{
  "norm_eps": 1e-05,
  "rope_base": 75300.0,
  "lr": 0.000591,
  "warmup_steps": 261,
  "decay_shape": "linear",
  "dataset": "wikipedia_en"
}
Each number is 500 + 25 x the weight over its row's rms, rounded and kept within 0 to 999. Layers, rows and columns count from 0. Numbers have three digits each. The size before them is the row's rms in percent of the matrix's.

# gate: layer 2 MLP gate, 3072x768, rms 0.0416, rows 1278-1323, columns 672-767
# up: layer 2 MLP up, 3072x768, rms 0.0378, rows 1278-1323, columns 672-767
# down: layer 2 MLP down (transposed), 3072x768, rms 0.0258, rows 1278-1323, columns 672-767
gate1278 094:524504485514470482532517511463485541505443527514459466486552500537505514509492523524545517465556522479488519432528534487476490496492486522494518490512502488517519555497501480486509482503484561506464505493494501492477496479495471518480550497497520487510538503487497482488523531524451504493
up1278 097:458533543502457518521516523499460490508483465473510517497540496475518501487516528444472461469486461517534505515485504477492490539500496504529510488511508549533531509512479531484456557434486538499514509517491521470495499472503499494512487500481456504442503514500490510517520465454521505542
down1278 099:510511482453506503480474515518504499539471533509507488534508507479501505520478528508581504519545527470492521518512501524525474505521455530481485522476467487506494502517495495532499505451480453503517490498479509528518473506470580527507533533529490475528483474478510506531476455524520506456
gate1279 104:491467533512497497498532515477502553454496499504524456453484484444507445504467510491479504491511502525518488501498517491460539517481508539527516503512492468452502465474514422476533480467514506463521519488478480525546487464501495536485464541496497518474495507501549546543541501531506467494
up1279 106:521544497552496476519541503537477478512490476500524520492450491492539475508481531523514520519460522513485496519494498495511540530453479534508532488534497471516487495441504463504486501518534490471548541523508514497484450456501476485494538523493509479560505502482473491480494486467507494473
down1279 105:485472491559463493495517489516497431477550425504520454524499556475502505464516504484510516536486454496501484475504513535484512487484489491486513490504510537510458452522476508512520462553563493514527461479534565497529471465475466473517487526524501450503525425521480495569469497537528510505
gate1280 097:509517481507525492493475471467489518458498498479513486511468518485482490452538496493528513530519504473517519491504528443547487457507505490493526485507563545522532463481496497541474546517512541478492468474519464493478488476488460465514488523481519494491485536525517490529519515526497455527
up1280 101:499493491496477535503504504533517531505485524555511508489482553488516453499515483444486467537505454507508502484492447508507519544512500474503410513507505515493463492540523503485504521504503515508531516519520523529473500539496495505476482542507490480488475510555494515510474553473525485543
down1280 100:492471530460525557504484477495508507495505546518481480463513493516470521456502513479543485470499479544479486476498483483496535491488476493531472473450523509493507475434504483515504504506491508497463451458527494470555546496539497560482493491459532525487498526529524529501517508455535515505
gate1281 099:486505540495465499532489460494528491479485518474480556477514499487495501518460496452535484493477501544449495452547507508497530504464493501500508496514485470519477525493463479458551519506507503486505509502484508468498492511500505464511417495504535494513501530474511494525548541531509507477
up1281 097:487484549532498503506534467542532474530511497491504470474487534502491486481507491496454516497526533505470507516512495487511527521485511468478504499524508502523494484505518491519478485450483508490544468505477493496527469477538542480485526493491543505503525516539499496446515456544510476445
down1281 097:503499478532470509480487457510532529462520511477474524497466527486521521519514543501531482487482503517473489412534497560498484537508506468555497529505522473496494448485467472509490474483514522464505519498499493499508473490480489491476494482523449513546486486488486524501478469532514519530
gate1282 098:488524511480499470451497532507500502478462488480456564498487503558497517519501544429484471470496531483548504493476488484546499522533518462496457489463501482467480512527506542547509530524499497500508542506510514506452514514445484541503537496477521508483521465504487503512472526503504506476
up1282 099:503468510472462473471495530501537558512540507512485501504492487532467505514425519479497475496525494484525502471525495504488499549517536464527489467513498495486511491481490502522493510510505497498521509519494470545516525481509531499515517517551502495540530540509486496509495520500521475478
down1282 099:493494535523527496521495490458539515483511521509475495461487501529510515488513481498506522512481488519520474515501525508496554491507488486485511486515476513486474514537508549486488453548513539512510538495517503515504482508487491498474473511520475533506485522474475513530498502495475512469
gate1283 107:519531526501508482509525480491507512533478547496507534469517524476471499497464465472512482539533576486449448476518523451494509476568523493527518515525502497480527496489480519462489461560532521499491473498524484496470500487481468488458465495471526506474534504481503513516482458549473496475
up1283 103:513505494552507512506527571506464533490538500518492460488476505511511519437545490517473523444539490478480499484478543477524490529460503530517484502494519482493509456503488494500483497482497520534482447502522506515507478498513501509540471534459456508481493458478484498509470491473476479515
down1283 102:480459499504507501510488536502482513525511484515522537530494531482529518495469484514535479512509501464545481487498483516481524527481514509490478546496517489469511529478499448489499513483501523491527479505522491498484500513529521478514486491468493526493495482525505535555520488503498498479
gate1284 105:533485526515540477503484507482510501495500486501476447449514534489486549479496512518531506484477482501502505505504543507459504507531509522520521496483438545472481489512478502499495493488477514524510540522524470493512513504525495528475489493511550500515496491494469528485525467531472486499
up1284 103:546529459521513482472457469503514460471477470446517486478495503493494473483488510488493448522524485504516474470519536473545482486479475497487488455453522499460485456531428497485489524494499484524482481516521521502543487480536500448495478516495498525494488463502517494475565489508514485456
down1284 102:503500437467492498494530479491522474540518493491493494513537503497524500552519460496551477494453460453505471515496539423521508478484498534536489524504565488495491488474491476484533496494562511526501489520530507528475497499507490505490512503501489501577511497539511498483481501504501508508
gate1285 095:553497522477493508459546521526499487488514544513525491486508470481493477521497489508479517507554496472476452477553465534520531464463518519512498474499487476467462477551488534468526548481495506498433493475497493491505464480535505496493517526486508500532460522524542477470550471492507511490
up1285 092:493443521499460502510504479490458448503519490532555527503475498536517502485530496483488467485481559556540487508519547550464515464412502473572505443500543477532515529523481527533519515486491541507514551489491518477526496504483546461489484519458506487537510509533488500535508495472523493546
down1285 093:492528508488501512499483480497502509513476503494482476487508512476471464503479463530535510503469466498505535513489475473538471460528499489463523498502505523526439509487520466491484507478523512501475472499481468505540499514521480535497506449499515537541498477510503530531483443539486497534
gate1286 096:500488542520520542553435473461529484476503499475482536485521508495484498492493514503503483496507508456502480523497516494533510514489509543506507500455560560489485490507509532515488512497495498520494526442490479513475544554489506527488512491464515510498474494542490535543492489518507495524
up1286 101:525503560474531500482474508497476470536462521494529517494493534498492507509568468524450478525499507484529515534487498457497509505516480489469491478529486494479497491526480497463463516505497492521489517454507486515499506497485521475505490490470510523501517514480485488459474488490533510468
down1286 098:507503465457557494466479465526457458529491505503472481446493522520493519549517444476492490459502477482504502570486479472527529504523529497499474489503512516509495509496515468490471524462457487496515502474510499477486495508501487484510524562438511475480482526506471534447521478483518547514
gate1287 097:547492486529468500498510490468486480491488498467470478485525499505500506506517466470547490484495488518512509522516485494468486504472506474478481461524524511517506527502486480494481482496484473546505512494495504508562481534469484509514462512478514510499519502471511482516512532520478508505
up1287 095:497520519483505510498519541525486499512554499495491488480542492459478486492521497475538476522524502504502524524510492483476531464520473522516484483537506457480495499490511444509479507510526529497510470537503487438505491457514495478525485503506469495499497495521514495522458576477513458483
down1287 098:519520530529530483510509499479492470481495505497473507520510541510478483472454519473515509506532513502527467487509496523514515466520509487486479502551501496514479517468488514503550501491505501494486483499475499517486443495491490464484505502451526441465555535463548491512513494518508547481
gate1288 100:491556481542465508504487482479528486461527458498498466485499482566515471550506486511474498511515529488513523524478488475521531519547544535488501499436472487460526498486466508484474482512515523488484505517463482475507543469477502495487488506501497494511484533458526507497507541541477520506
up1288 103:493470472529503470523437491492499522472457536501466503503507516503468461501449468489511524506506472507500454508522482523500478494505536546511499499514515533473494480522505518487501514553457469444506424454484461487562492474547517500496491499511437521489458496518482494494472491538472489468
down1288 104:476479503478506477463523548543504491494463482470520486500502500519489536495496512521435503479497489509469552494497510522525517474552500437481530513480462481495506525528448492502468540489494469527499478535486469518514495506525498550477483490472513504475491499492511480520511499513506488481
gate1289 106:514495527466488519514467507529528497514527549462488545520505504464547512484509472462566480498558508492467541508525549511479511511458520517503460440513528491540511467485506480506502452530522453523504507492509442545493536488509477533517574531517503490492490524539503489484509472513478498493
up1289 105:526549505502521462501529508501515511518488512525505484504506500461455462474483483507492536493464501528502506464474493488466479517488477514476530486560495493462549490509487505510502483504507483480466468529468513513471522487509498479478491468532508483520486493470420510508523474544488522501
down1289 103:502546513448523462498469514499547513545476517440487477450493530501484519456523527489498458524506495483511504482484434469483521494467477450536493507471496441470483479487513479470503538510492519492537509511472524486544531471520545525480470467512455586519508538498497530511535522534489518513
gate1290 094:486520501515501508515517452538496517512457496492511467496473515506497510536481508445511516514591528502512510480527503524488474512502481481547468481512529518541557517474532483486475508549473482464490510515452525478481524491503486520470498538443535516483483536516514494508499515491502480474
up1290 094:483493504487476449492541463506488466520498505513475507501467493453511500491500491498534504528489510543485536448545511542479545477462498514515502503485550527487484522534510511481524497567466519477508475507455486518479540519489466498509477480454485491520502529488468491499489557502481482422
down1290 095:522492509512498512493538482489473516499507534466522509517488533488498493463543487473478472492526500498563513504403501572549505478490517519478560489553531501518547527491513443518506526495508487506503452502512500529533514496495517496588528456458488462556422535524524518508523527454503482472
gate1291 096:510524495501455501487487521438566503501531489530459516507504502536527513513467484493510499480537561491513510470496470500482455514483506495527512498466502511459536526524520515504515536538508488480487505520476468530500507481476460541503521474498527498483451475461511493460483529507486518513
up1291 103:507520509479548476503481487528426545466521505472523490476483510465480457511514514513507525486518491495515484525531541501522539493526523485536472508546479491511480488483481479485496477471496477494530521472524452476491493496534534413482467493506523531524529495543496491577570472559433512514
down1291 111:484492487509506502508503501476512480504523495460485496398500532508504487500488518505519495486515541522522504507507513493516486510497532498498521491538480527472490520488484487474504496523477532496498531510487483478487494520484473526511490506505499812499482489538506500501517507527444504481
gate1292 107:517523460457489497526494474528542486521457503502482471468503520485541508500459514535512459459540556526494508424486506541515521452523502495500518547533533479447518445568506448517476463506465497521481461507494483522496466544469499502493505466463514474481555494444519486510506490528439526551
up1292 105:521477532492511485501517518498490512503482524499499519471505516441563511504487514506566468489550528541533488485492511530491488489544530464479484515457488506514502442506525472499511509492487493484462496510505478495471491529526498467505512509431514490496467548526489520468459559527479494520
down1292 104:487487516464526506485465479545523456463484532533500490475531509480480493513469519483468507498499467497508433487489512490516481492538535520505492533458510511521465502538483463509485504491524465507519493453452438524490508494522466544531474491483511502477507490481527453530553494478492476493
gate1293 102:504463517457476533499542471468463521531518537510506466510460505519469526493458502480496464496502490522493477479493467503502492559507528468525500511536469520457493492539507509501467489451499547469439498532512510513494463533476504506494483512493504509510475494513503498509514465470450512504
up1293 101:500519532504473544494516520508510527464470457465517479521483548477492508491495561521521499538466509493508521498515540532496493494504476486521483502534513465498459509495484489525522476510499500485457483521497487514480513451484509484526506525492495472490522501532503520452531491538505513471
down1293 100:504485473529532465471514546482515479542515480483521476448508530522484504512487476515502506475529495544449490517525494497462519520538498481495485486486563504516503464526470530468462532483486519497490484526482541506537527469522540544518481477473514479479509504539526476472544459428478532503
gate1294 093:534517502512527526494505520493484484507524472485466521506552506501482488506543510514502480475494492524504530525485499486510479494510495501529512475469560506514493529497530533481478500475547496486521524476480484511479478535502494490489502489444531540474489526505516510539504451509474506510
up1294 100:478479514496539462448504487505461481462499498513531447508510486514507508491553519500510470471501532487494499499475471466532485494546509503481538509462510501493505517529525534517487500531491488489501542504478487489474490497489513483498490508449489489454485518495522504517462491486483485512
down1294 096:530497499509553491501524539534484467489521508518526500552534481507463474490530519542516493500491491515560479462449526533452476504526500546488501504482514497485437510456488513537516497513520491484510534484509509472494484477486512506470480497515493367461506530499528535485479496514516503489
gate1295 094:483501496523482455508525496455494494500554534497502497469545505485440465511476507496496477507498512495491500497515433520483470501528518533486481505528484507466542516505503513511508516498475458507511518486523474511510470474490491508497462491475540512515497518490482479444535481501536494486
up1295 098:531492517542511474504478475498519464466511521507491483501525490506502514525508495483520522489496477530483551521453551508491474517509513521472515472505472481414523547530515462514511531522495509458462467450464503464514483518526458468497464505494520516457496486584518472503518468495510483528
down1295 099:498514493536513504481497459549510497507500488471503490474530536473542485514495551483463455513496499504516455524498470536464492512518518492485499486451514466511485491490507496474494479514476467467522472464458492489516500511479506485540474481503508527477531520480500495497513530489483491456
gate1296 105:486531532481477482501498497546477536482505508458477465466531501451476504475483490476510530488476535502469531470519512510481517491481497503527473506530522474539496482521538495504473523459496501516509532494528488496491489474483471515482504446474536513541487476490492516548531495514503513497
up1296 097:519476514498506489495456494496505488515471494469492527490519479504479515446508501503479500499542462538458522468494542494496466570528519514537492492493485511512528532508488538464503541491506539515470475500530531535498464495498510548477509511516469512460513468517514499509484509457529504528
down1296 100:504503512503489520530486501504495544552480522519503540522488519488505519483485467515500459493490494522480457545546511467472523508539505514470513522526458500560466511498500492467456468535500478539509506532480498513498505486528532495546488500475454515518515539482519476525500507515504543472
gate1297 095:471492469483526498487457512435490500516522516497501529519488520478493476507548506503488488511561490461521472461509486476512503414469503496508519502518497515475490491516490491457527491496512502476521510503489501511479487498486521510493512493474517511503489496441521476488550519505508481492
up1297 099:464487503455539480455512486513499504490540513501502506438504518462518485487508497470486495489496509487514503502496481520534452490487506490536526571452478489501504516540492501486482467507507548504524517511523485509475512476517501487503458483486534547526525528552489490493486485493495517476
down1297 098:515476545477499511508514500510494546461491485493510475504473484456523532502539501508487466501522505524560547497548515498524537572539522508549549498527542467512438494489498464474485489527516507518540508521499456487499519511481461526489490510456505486468463497501493552472530550538472457445
gate1298 096:506516489515547495500479500528511497474485525499504526460547492526484511515472463515498489479504515463499486516516507463459500494492495484541489469534561505498495520512474537508506549527473486519506525525484510507500467489465486524478552553496520509500507465498473494517581524518489466507
up1298 096:481496544499480499498507511493534509496528493488531478525513503472506506516450460545504496484489502495496498542539510464492504483574474503514513508523482523507491461507496534481503516500488504556511535464456512494503466575494499438508481494527509480499477531505534455539477515516489530477
down1298 098:507497473508506496459540512469533518534467544527519502461562480528510548539520521513497484485493538490520479513489487503516463495538507503523484438528530500481422509515473456523519504494479488563564488528523501534511486450547490516484479487500515534528494483506463453519501524490491515531
gate1299 095:471520504490520523498492473504480510521502517514488468489570483509477494545520505482498473508535506445516505507500473507485483482532484505502517481487490479462460485516514497484506545512494516479504504498534524533510513518539501509503521469485509509493463473509511565500516549550495516517
up1299 098:490537524503519527488524531530474477517495524499509530526491504539458515504516484512482549476494481542506464508510493490485486505537487492496484457488507511524475500497519491435522489519511525566511501473524497494530485470488477484470561450490504480463529484469508536503507498524537541513
down1299 100:500470522438506557495509511486480512504504557535508515450511470511490516485480495496473474497514466474524549536546517508533538490471484521483547510478525523474476486463494521489513498477468480540544495499479468529511500539497492517491488474498499539506507520493473516480499488461527489511
gate1300 102:500445508439517502515513505494522485464537513543478519494482512514489502472491470516464531480531472466488489486455497482464491547469530555482530494468511517441509517434491481492508504518481498516478479528521448567521527435528525521483500544497507504486519557495495541513522478506490469504
up1300 101:459510492478467471526515493466484518466500521480509506484531528509470493505461487515471477505492482536488532491457507507522528549490500531514487522497493503490472492464516489550540507522510482481491466494505529479507475498482461472500475471486479455528498502532513491506522535513499512496
down1300 102:487493510477511470538503489496527509443495519478512459474487537474464536503498470443480512487470490490508509488499531514504531478520514472502451527511524495528501481527501498516517514516502495516469498536486519481486459493526503512513511521490514525468503456542522509486493488502482500509
gate1301 100:529501524507495518534496556505486486502493522519503471468478481475505446472542500428477457479533455457493480493468478497470502450503523516511496484526514470435466496501421454514450471497480564514520543484487472514500495484501499562540510473498530485515519473492514507485545490516469490543
up1301 099:470468512506544476546522452497498509508517484542521542510476503534474518511461499498498464492500522498478537500510509478524548497465501547509516560476523550488521517477582545547490502509480500524516479497497496530473477532460508494491553531501494516514515535474528497480482496518501452541
down1301 102:512510494467519452460501486512544469489528475508473476488492480497501549517495488500506482510517506508498494501510491515511511525487497501543513473473493478507505514545525506488495545512506514443493515546496486495473497517526544510551511492553525499495484528487480479517496479435544487503
gate1302 105:463491472496484521492488523464506484491565482511500485500505500488519484496471456533479499506483479511472537473492484511468494485501506513514488539519492524511476496481515545492512557482466515565503543491485496485457536491512506494516524475476551496513486500468512500491522527522481506552
up1302 103:488490487469442531531508474502478488527514492490508477518516469494483493518489527512534532482475465511535475514529478493461485503525474498505526491563503498544507472461521513548503457495482501485482505496461503480533492519524511510499513503507535500497490548480513488502437535488520528494
down1302 102:487500489454506484495516479501487548494465516501523502519514484485465505542505506463550515524483529481575502461548512531506487538492496538509514455495504468487518504502512521526528466526485473471483484517490480496494547521480499497521478473455496486498448489544504473506468477544479502500
gate1303 100:523472488489475486482456482493520459491470483488518479500473528499500473503488533481505467479508482488493505484445492583533515438467513488502522475535497433528489508543502491489517505504519465481489518499464469521487505530473475511519462516451530504507505535547540500507516526535492525533
up1303 099:459491482496458471498479494570542504495491474470508496493534495531496489550462549491534519501504505499532485515499513486546586459507511540537531464545484504498454492543478478551475491481463480479463505494507521480466510498515500479528453475500500503465527502537489488503490469497494540515
down1303 099:505476525545504457456495520485491517479499462552500494492490507532467484468496531534524481557536492518491498498508533505479507532484441471466520537485562482492464513504531505506491465505495500516469540467504498489458540515517538485548482540503489493496488532559528538497523511525494512502
gate1304 102:511494514510503505515506516486526488516528486515489518476541500508482490528520492464480523472509518515506517496540497466497518498508511567510494518513444516516516496500487518471542505553541504442496520495505468471491517484501521509486472467501508499514469438506522511488517482545499516502
up1304 099:477497521513465511467535497511532550488476464499460513512476505502539457538499540487508482480503486548529522508493514505500495499527486506540473499503526490476483503502493464511453530511500508498530501504520507523523521520474488509482496489482502526486505486488518489479480539510501499511
down1304 100:499504507529458494496513474562529515537496438501521479476521486480473520497521487484516520509505446495484543510517559480544512473510522492507470476554548570489470505487489518508506516439479475491491464485479476464516498511497562519492517501534498477526499517472497503463460530538520440500
gate1305 101:473492485514457517511481490508522482519531509490470420464514478485512451477500487482491534430500524474474517490464479514443517504456531436484541549495524499466499507480528472481480511482502532520479484502526465528494500485452448518478507528492512510459512472460534489468523518502497484554
up1305 097:546472502512522542503564488478483541491524511475518522514482491481467493480475531526476474458531478530536496485501490507485489504504484514523509474520470507526509483502465510512502534494471494500507521505491487476540478498504520523487493442506535498567494531529535483532537498541494503457
down1305 097:494482498519485529493522472452470513444500537520476493510515519473487465438518472543503510489518488568531534498524541538495468514506525489538494485522516530541479489474486513485468507532486496524458495518530545485465474467498463513517503505484505576558496553548524478521522486492541498525
gate1306 100:502485529449518504473490485504505465482525464489472481460523518517468462508521542463500527514500508486481454530484479573516520521505544468525477495503520487511496534522495545469473486514503518434537521497510485495489507491471524506507499498508506504517507503507477471506556489485488485496
up1306 099:511494455467445519492473515496512506491540506478517532481533517460506526465470541511485531507477477536474491497521477510519466510519522524520468478500510510525498496480471518509535480479480513539509513513512494522507445468489531513550481489474490484480538515508505497527481488530509464516
down1306 100:510552513525470511531498520486476506507499476484495494536513502523478484529491474476503508512509476477542476534501512492526471525482502506497523502540487498546527478531524476478470513512520513508512527484482505517541493477500537468502473505480515462479530436440500524513497507522509474514
gate1307 101:467499505502507490513496481476505490528499482483527473484505467504524491463449489524487484499540527505440489542499529486530484472488552470503553480492468523508491470445462488500506443481451547503464526489464482522495436460476486518485502500513539493533502452495488468483519475463456512535
up1307 104:528496506441512499494512487484473499531491526536476536492503499516503542451541464498485504545519512471502539480474473515505553518502501469518561493465457497534504474478460508515491499501472514489462492458466509501495483520514497494508464487488533502512500522493498466459536546478471515488
down1307 103:506484506440503519507518484479521526540507493509486496509447479507488472539490471511495456513482494510515526449495491512429499500494503543497517505479540524508533531467487499503460517497516512471503504505535505484510521513484555553440519494474503487500508497469499495476508472480470492494
gate1308 102:523515474488472509483508470472500457496494563475520513490498509512510482517519485444494482480492527470537492473482506535528523511532517518530463498512525535501510470484466490488537492507560474497472528507514461539497551466508492555490520489503527527487492539513500486486496491474502490466
up1308 102:522501510468546476535454482516480516507481482465493531505499461476495511527457519495570441510500485507513486472530484441515511488484479478467487519499475500501448476508497518496518481521507466516475506488486516492555516493481429515503505496513519503516533501486480493496460475516508506555
down1308 100:488464516550511471504442434502525490512542488472466498488518538490505530496501487497521463508527523477529493485483512473446508504523506491511500496515515458514562510498484475491489490522494498534480532497529502504457543476520490512498480536532482566509486514515487483517496509501540466489
gate1309 098:503468457503477549495510465461476494531497521533503494533507495518514486466522487508514512500511491496497517503490483538541502481495512476462481520504502542518530447551496575469486566505503533540474425499507464533494517498517518510508524485480507513479521463536506493541555508481473461508
up1309 097:493505469505504492472509558489541532511497499488502494465491524518490488483488487496486485497489539467537457527544493488484482507485487509507534481499512512464515469459533447509501487503486475418474562478472498458516487529491495504482456504480521492506507509486462541490451515525472517495
down1309 094:507518473487512471490551524484483507493494498491492526498482481483486520485494513549480515476488540471490497501526489514477485508495514460549491520486488492572518506530541514475487440569477534528498503553526516525486472488494485517472506476511479496519540505523533466504520517490495476495
gate1310 099:499483538469476504515509528528520483510481495477555479488491523513513480482514465457503485509547540519478489533515521477478510451461460506522529501548522493516516471480492501508489484469496519508541483455534448499514507472519500501509511491472536505477560486521500523509524505509440548491
up1310 100:503498473507472474490483466493511506519536488486541507509501488530501481539506471499549487443484534524513517510512502524528532502455504487531512467524457499508535472520522490504506489543533461420550512432469484486577553468503482539479475482498518491536540539503463506486480505562484533505
down1310 101:523490482505528503469540508523525473483503462498458501506553521503491509506512502442517518496506482525484513468499546505515488537543507481502490483494495472490498487507497461461500513502541453507549483489470521466475500495486473526498482510492516427481507458516529539501497470518510549502
gate1311 102:499522510524507504492516470471474513498493449446520508496512495489498477500532505441520459462538517481482472490510473535505520450512525481544509480516482512483475495503473562478517496534528493464484528496540511561487513496489492496515476488509519497496521514444485477516476532491472491484
up1311 098:521482473460535481499497521530483461473502548518470494480480504515518531470527479512480522525483525500451528466487498507540507512524468503464523508469531510502483513529513509480507494493462501532494501508541489486494472510482469421503489463478460507510497507540504484458535495505506550523
down1311 098:506505508439499542490504504513522522492502533519538523506509499485528531538506499478503492455501527522482499447497514529499471526510534515505525523515518534505528492505498484518478496474483491553485506448518487539505526505523512487500528472471564499514479436541502475510489486492496488522
gate1312 096:506440529516478524491511486514534495488543528521472460466464511451497518496487474475485526500518500528486517507510482544512464485491505502516486497509525541499500517506501511536485513527513523499505517565502475498522535454496493545522449489456494526490488505499504536503490518484488497522
up1312 096:463485479469535470499462528497496546461504500526476518501508508491486480536475503491483511477506486480532514491491483467458491513489483513477481496499483516502488479544530423502535508495513479504520489534526502522507502518503498498444478512509527451530497531512513518451510516519498526464
down1312 096:511525498542489470482497500482527506476516508506482480449477498500522487502471472508516497517507516540501535470506462536483474549497515515512486490527507490506514501490522520508526478475478509491551504527510483491485519488506477495505500500495503616508506523517520435517496521466517501467
gate1313 101:470495493486586519477485463499504557527483491507498488480495504491550486507505509467531569483526438484522484549533497535520509531532521549501478457474482529536491514538527515485509473465490500482503505535487493558485484509520486489489509469510513520504500479472507484501467559497492505476
up1313 098:477459478512451518513571501549517461495490547520468517513588501424500468527479525491441515523510511523554505544467470474505493462506481484491506511443502493502514504504503514521497464501488505515509504514450559495515518527485500500499445479529495513464509485511484490496519498514520501530
down1313 100:515506502468541493461496548523513502530496509473466500500505493504523488458524484465508509495506530519500467484461518484539468537504492477478539511507467486512527514505490444516519469527482481544488498537485481502457470486513468501539507448512454522514509517473518457503530484491511514492
gate1314 100:510532462557476516484458469530487499486530458494484464497557499495541478527510505521494545481497557470488478481478461498509494471490522469517470521471512490504523500514493540487474526495516476440526526494471504493483477474533520477484471504475525529491498474492492504509508476489474551511
up1314 097:491511538444463491514492536489503526504539494465518544512479497534481509519500582482496487468484471471495491487536544512450496547461463532525439485524486476460446541455501508489502496505505511484497553484573521496499551467478493546512490509491506493503464472487531527534547543550516507473
down1314 093:457448505547464511470514487427520555496523506503490526473497556469523551488525517503504496493469521509484474483494509505480531446470461506503527513480464514543502517515513454532486549548510562482484549466541512471547514503451487479484525513498498537478501513500471510515501528530486532511
gate1315 104:501493478475474530510494477538467466536537507480492465479515488515508482519517505504517552482495516475510506511449521488554466497537521501529492480502543508488497457446510498541529513477513515466484522499511486528463546494476476551509506492517520499497504480523537548499522495560475534517
up1315 103:473491493502520481483475486484487575520504494453510489454533496455513497527489484511540494500516507471481481514544494465446469524490498453465501441502525517484514505497549473533452479480480485503516481469486477541474544537540470483500553529455482523471494480520468497502493499541511464512
down1315 101:510490455502503540524526457504469492473510508474512507483472471516481498505468528504462507494517501524469530536471524497506491482513496513506525478499488549477526480484482474534482494486523500477493548496477520499459509483507522484492511532527505560500504485509504512489503443495498512542
gate1316 097:475522517516533510513507495475468516494510494480470477464502504524486506461473461515488499537505539461460496488524530492505490500488542503520506501462460488480524485547450500503508500500513473503501511550530492507495481496465499493483512495493537499504542511475460533466517519535506459520
up1316 098:450527497484512545490482496449496502441520516492499493484517475551486538467492489535467503475511457505480489475522520505448503517448528536492487523471521527514494548498518513486493468490524496525438512503518503517509540531458530514500521481558524517500495515480491531506528475522492492438
down1316 099:487523510540513495477538508498506510487529510514494522581478503498528476524482444512505483519470465543507473492536508493490494497533479451491528447498545503531466480464528479522521434507498480502520485546493502472490507481523605496489464549494563435495463507460502539529483486467508496476
gate1317 100:502487513483457495482524535490495486490468470517482496488513511474481508514542525493492489484498519479516488505502510524498501487515495533521535466487542489512496508530459470514456500508510525538552492508511491562540505489473512488531538538524531480488499494521533502510555456470470506503
up1317 100:470497498486492489463523497476448430473505491512494515491516503515498462495511512498527512492511494470450474488489512474490562515489489487475515483510501494546494524483493567511484508509510503527539473467495518528497498513494506524471502525533518478489490432497530485578532493503495509482
down1317 100:512503498502466518526533527508549544520522464518535493491521513461544508551484464484578512487506489502450494503511492458466513455495514474529511463527504488429459507499485507474505472546520533481516518476504539524499520519508563495473526530474505457508481525494512491518530524510442510471
gate1318 097:482527453552471516520478492497472557512466501501503540482469488555494511514464521516514516478532496512499465510514499468528506517499546461471510501511539519490507482480510498474493548509441481518504523502466475488455484495475513463499507508466529490500550506475503560491494520521492532521
up1318 099:461514548477510500475484481477519445522516494485536544479519520506459501491504459552481450539505499533470481475541496486496518509533519469508459467502520486543489478507471560478490514535485504488491496452498505496497495534476504508501467505519536500513477464504507452498516560486528473476
down1318 101:487519450456573491545486536440514449487516551493500510443487472496506496526513540562485477500507498494542506400534565440500506496516591511464456481454477536494527497550512529516465467507432468471511534508521526518541486487466462506491485494539486523537469488463457497486476504482494499480
gate1319 102:480541506510505497514538482522466514495470534520470480503489480528511493492494473473496496494523500508522478494510493489472491478456491452507499524501558509524473545484481536459496492513471479460550526495490489506480503530500537529515527532500520506473486510494528508529487518479479532486
up1319 097:485500480542480502471549496492531478491496439469507483460535472470506494508516503467548545489449469521548484479497486505511519481518515535496500520508500521515464512483508506484488498460491514507472486550505497505508537497475503510504448515527511510508498504483470504492510491557468549498
down1319 099:496470530462454515494510456544542487511513506540449515491515521509484520554481523509461526499518524446518539483503491548477494491517506503516533497493509507413439476477522514474516543499532510485537511489521518493429488501484524462522479545499490515446484525476488488480507450503497473477
gate1320 092:473532466522498476484493497470524495508486469502496509495478508501548492489515498509543506440575515482457515507493457497471483484484525475498493491496543494491472513478513523492519555475492515509527535506533468527499511489502500533532488532478514504481535520477512490468487501461454545547
up1320 097:504520491502512488524475499455527495500433499512502478488475524515528542536494516538506518473543476515465492486518517475476518521491524474497490478473538539512492510492544473504500493485500497499519511523515500509563519495483539501512519529502466500487502486479496518450451483456498500526
down1320 092:510474498496476527494473491526509542497480480515495480507508499483484470505534505533488471506465489519497484462483449525458523536527497505477563481481508520523464470503513484530541456496499478513524500463526540489510541518533519473501528534520487470504484532514482522502524515468537499500
gate1321 102:490490474551528536509480498491516509474494501482486519464479485507478476496517503539503522506501533461502504523569526493487494490471509498515463497507526502492509471485478536506541517503505475517494495463455486506507467502541523476461440520493553528500472477530483514503521514515511506512
up1321 099:523491520438513492494532471541521457500543479508532482485490483532471488488497539482542521523503477515554527544497474524486517502480503489551439506566497518531532530515530438519519512513501515436547460477477458492486503494525509507507524511512501496484523514505474510520486461487489516513
down1321 101:483509476515468503511504455474503454479512459507520495555552504505447492509489537505511513479475488511498516531542480491517482513525494525506426499526476492539500459489479482501508502518482474513484537497521494516526481524483509474503499512520527504512488499470482482517474459463453521547
gate1322 100:532503503516491594499471483518531484484547511504490515470531506500532548513532515491469523500509492494503527499517495509529489501484518434534514494505512501522519535470501471523496558518465440500515464490500488504494535508544488497470504474500527488504487529544548486526528515535477488514
up1322 103:506555464448509496459459474509488488521480496527544487480528497507477484524494453487478506468499519465457515490505490468512503513536540475508531479511525525489489482457514510509489536496556470499544524510551488504472526537518513461526483476478484491436518506507485536536538533491524498522
down1322 101:487519511445511525477491507465517536483496503511520520519520514492510494489505474475526481481460539493509515491487532470487486471466476505526524473537517481509511526503535497517518511456521513504522479477511512493506487519486466483523459486484523468492498497509503512526554564513540510547
gate1323 095:492495470494500496514473484500468512502420494509468478498506488533464511462496506502447501470588461492454486486489513512474557473497516498486510522481525469483509490519530476501484436472516467504512506512517478517530471491442466514481484470490497488479499488542529474516512524482482485561
up1323 099:502532493481502474483530507466493468452484490541535487491519479500512509493471531475491508549476518526509487541500539553507482571479491497492475524523448482514517476487479522473519481505501504483481479468500499514487532519492522537488510513460510485524477488482475503536480560545510465498
down1323 097:509511493476523461508482498502513530555439465521490467517503551497503479459527474486435489501520507506574481477509531499513517484510514534540462486512497456529490503531504459484521510530500481514458511519501533460506493477475515513491505475438495511484513509479486506499486520509506500482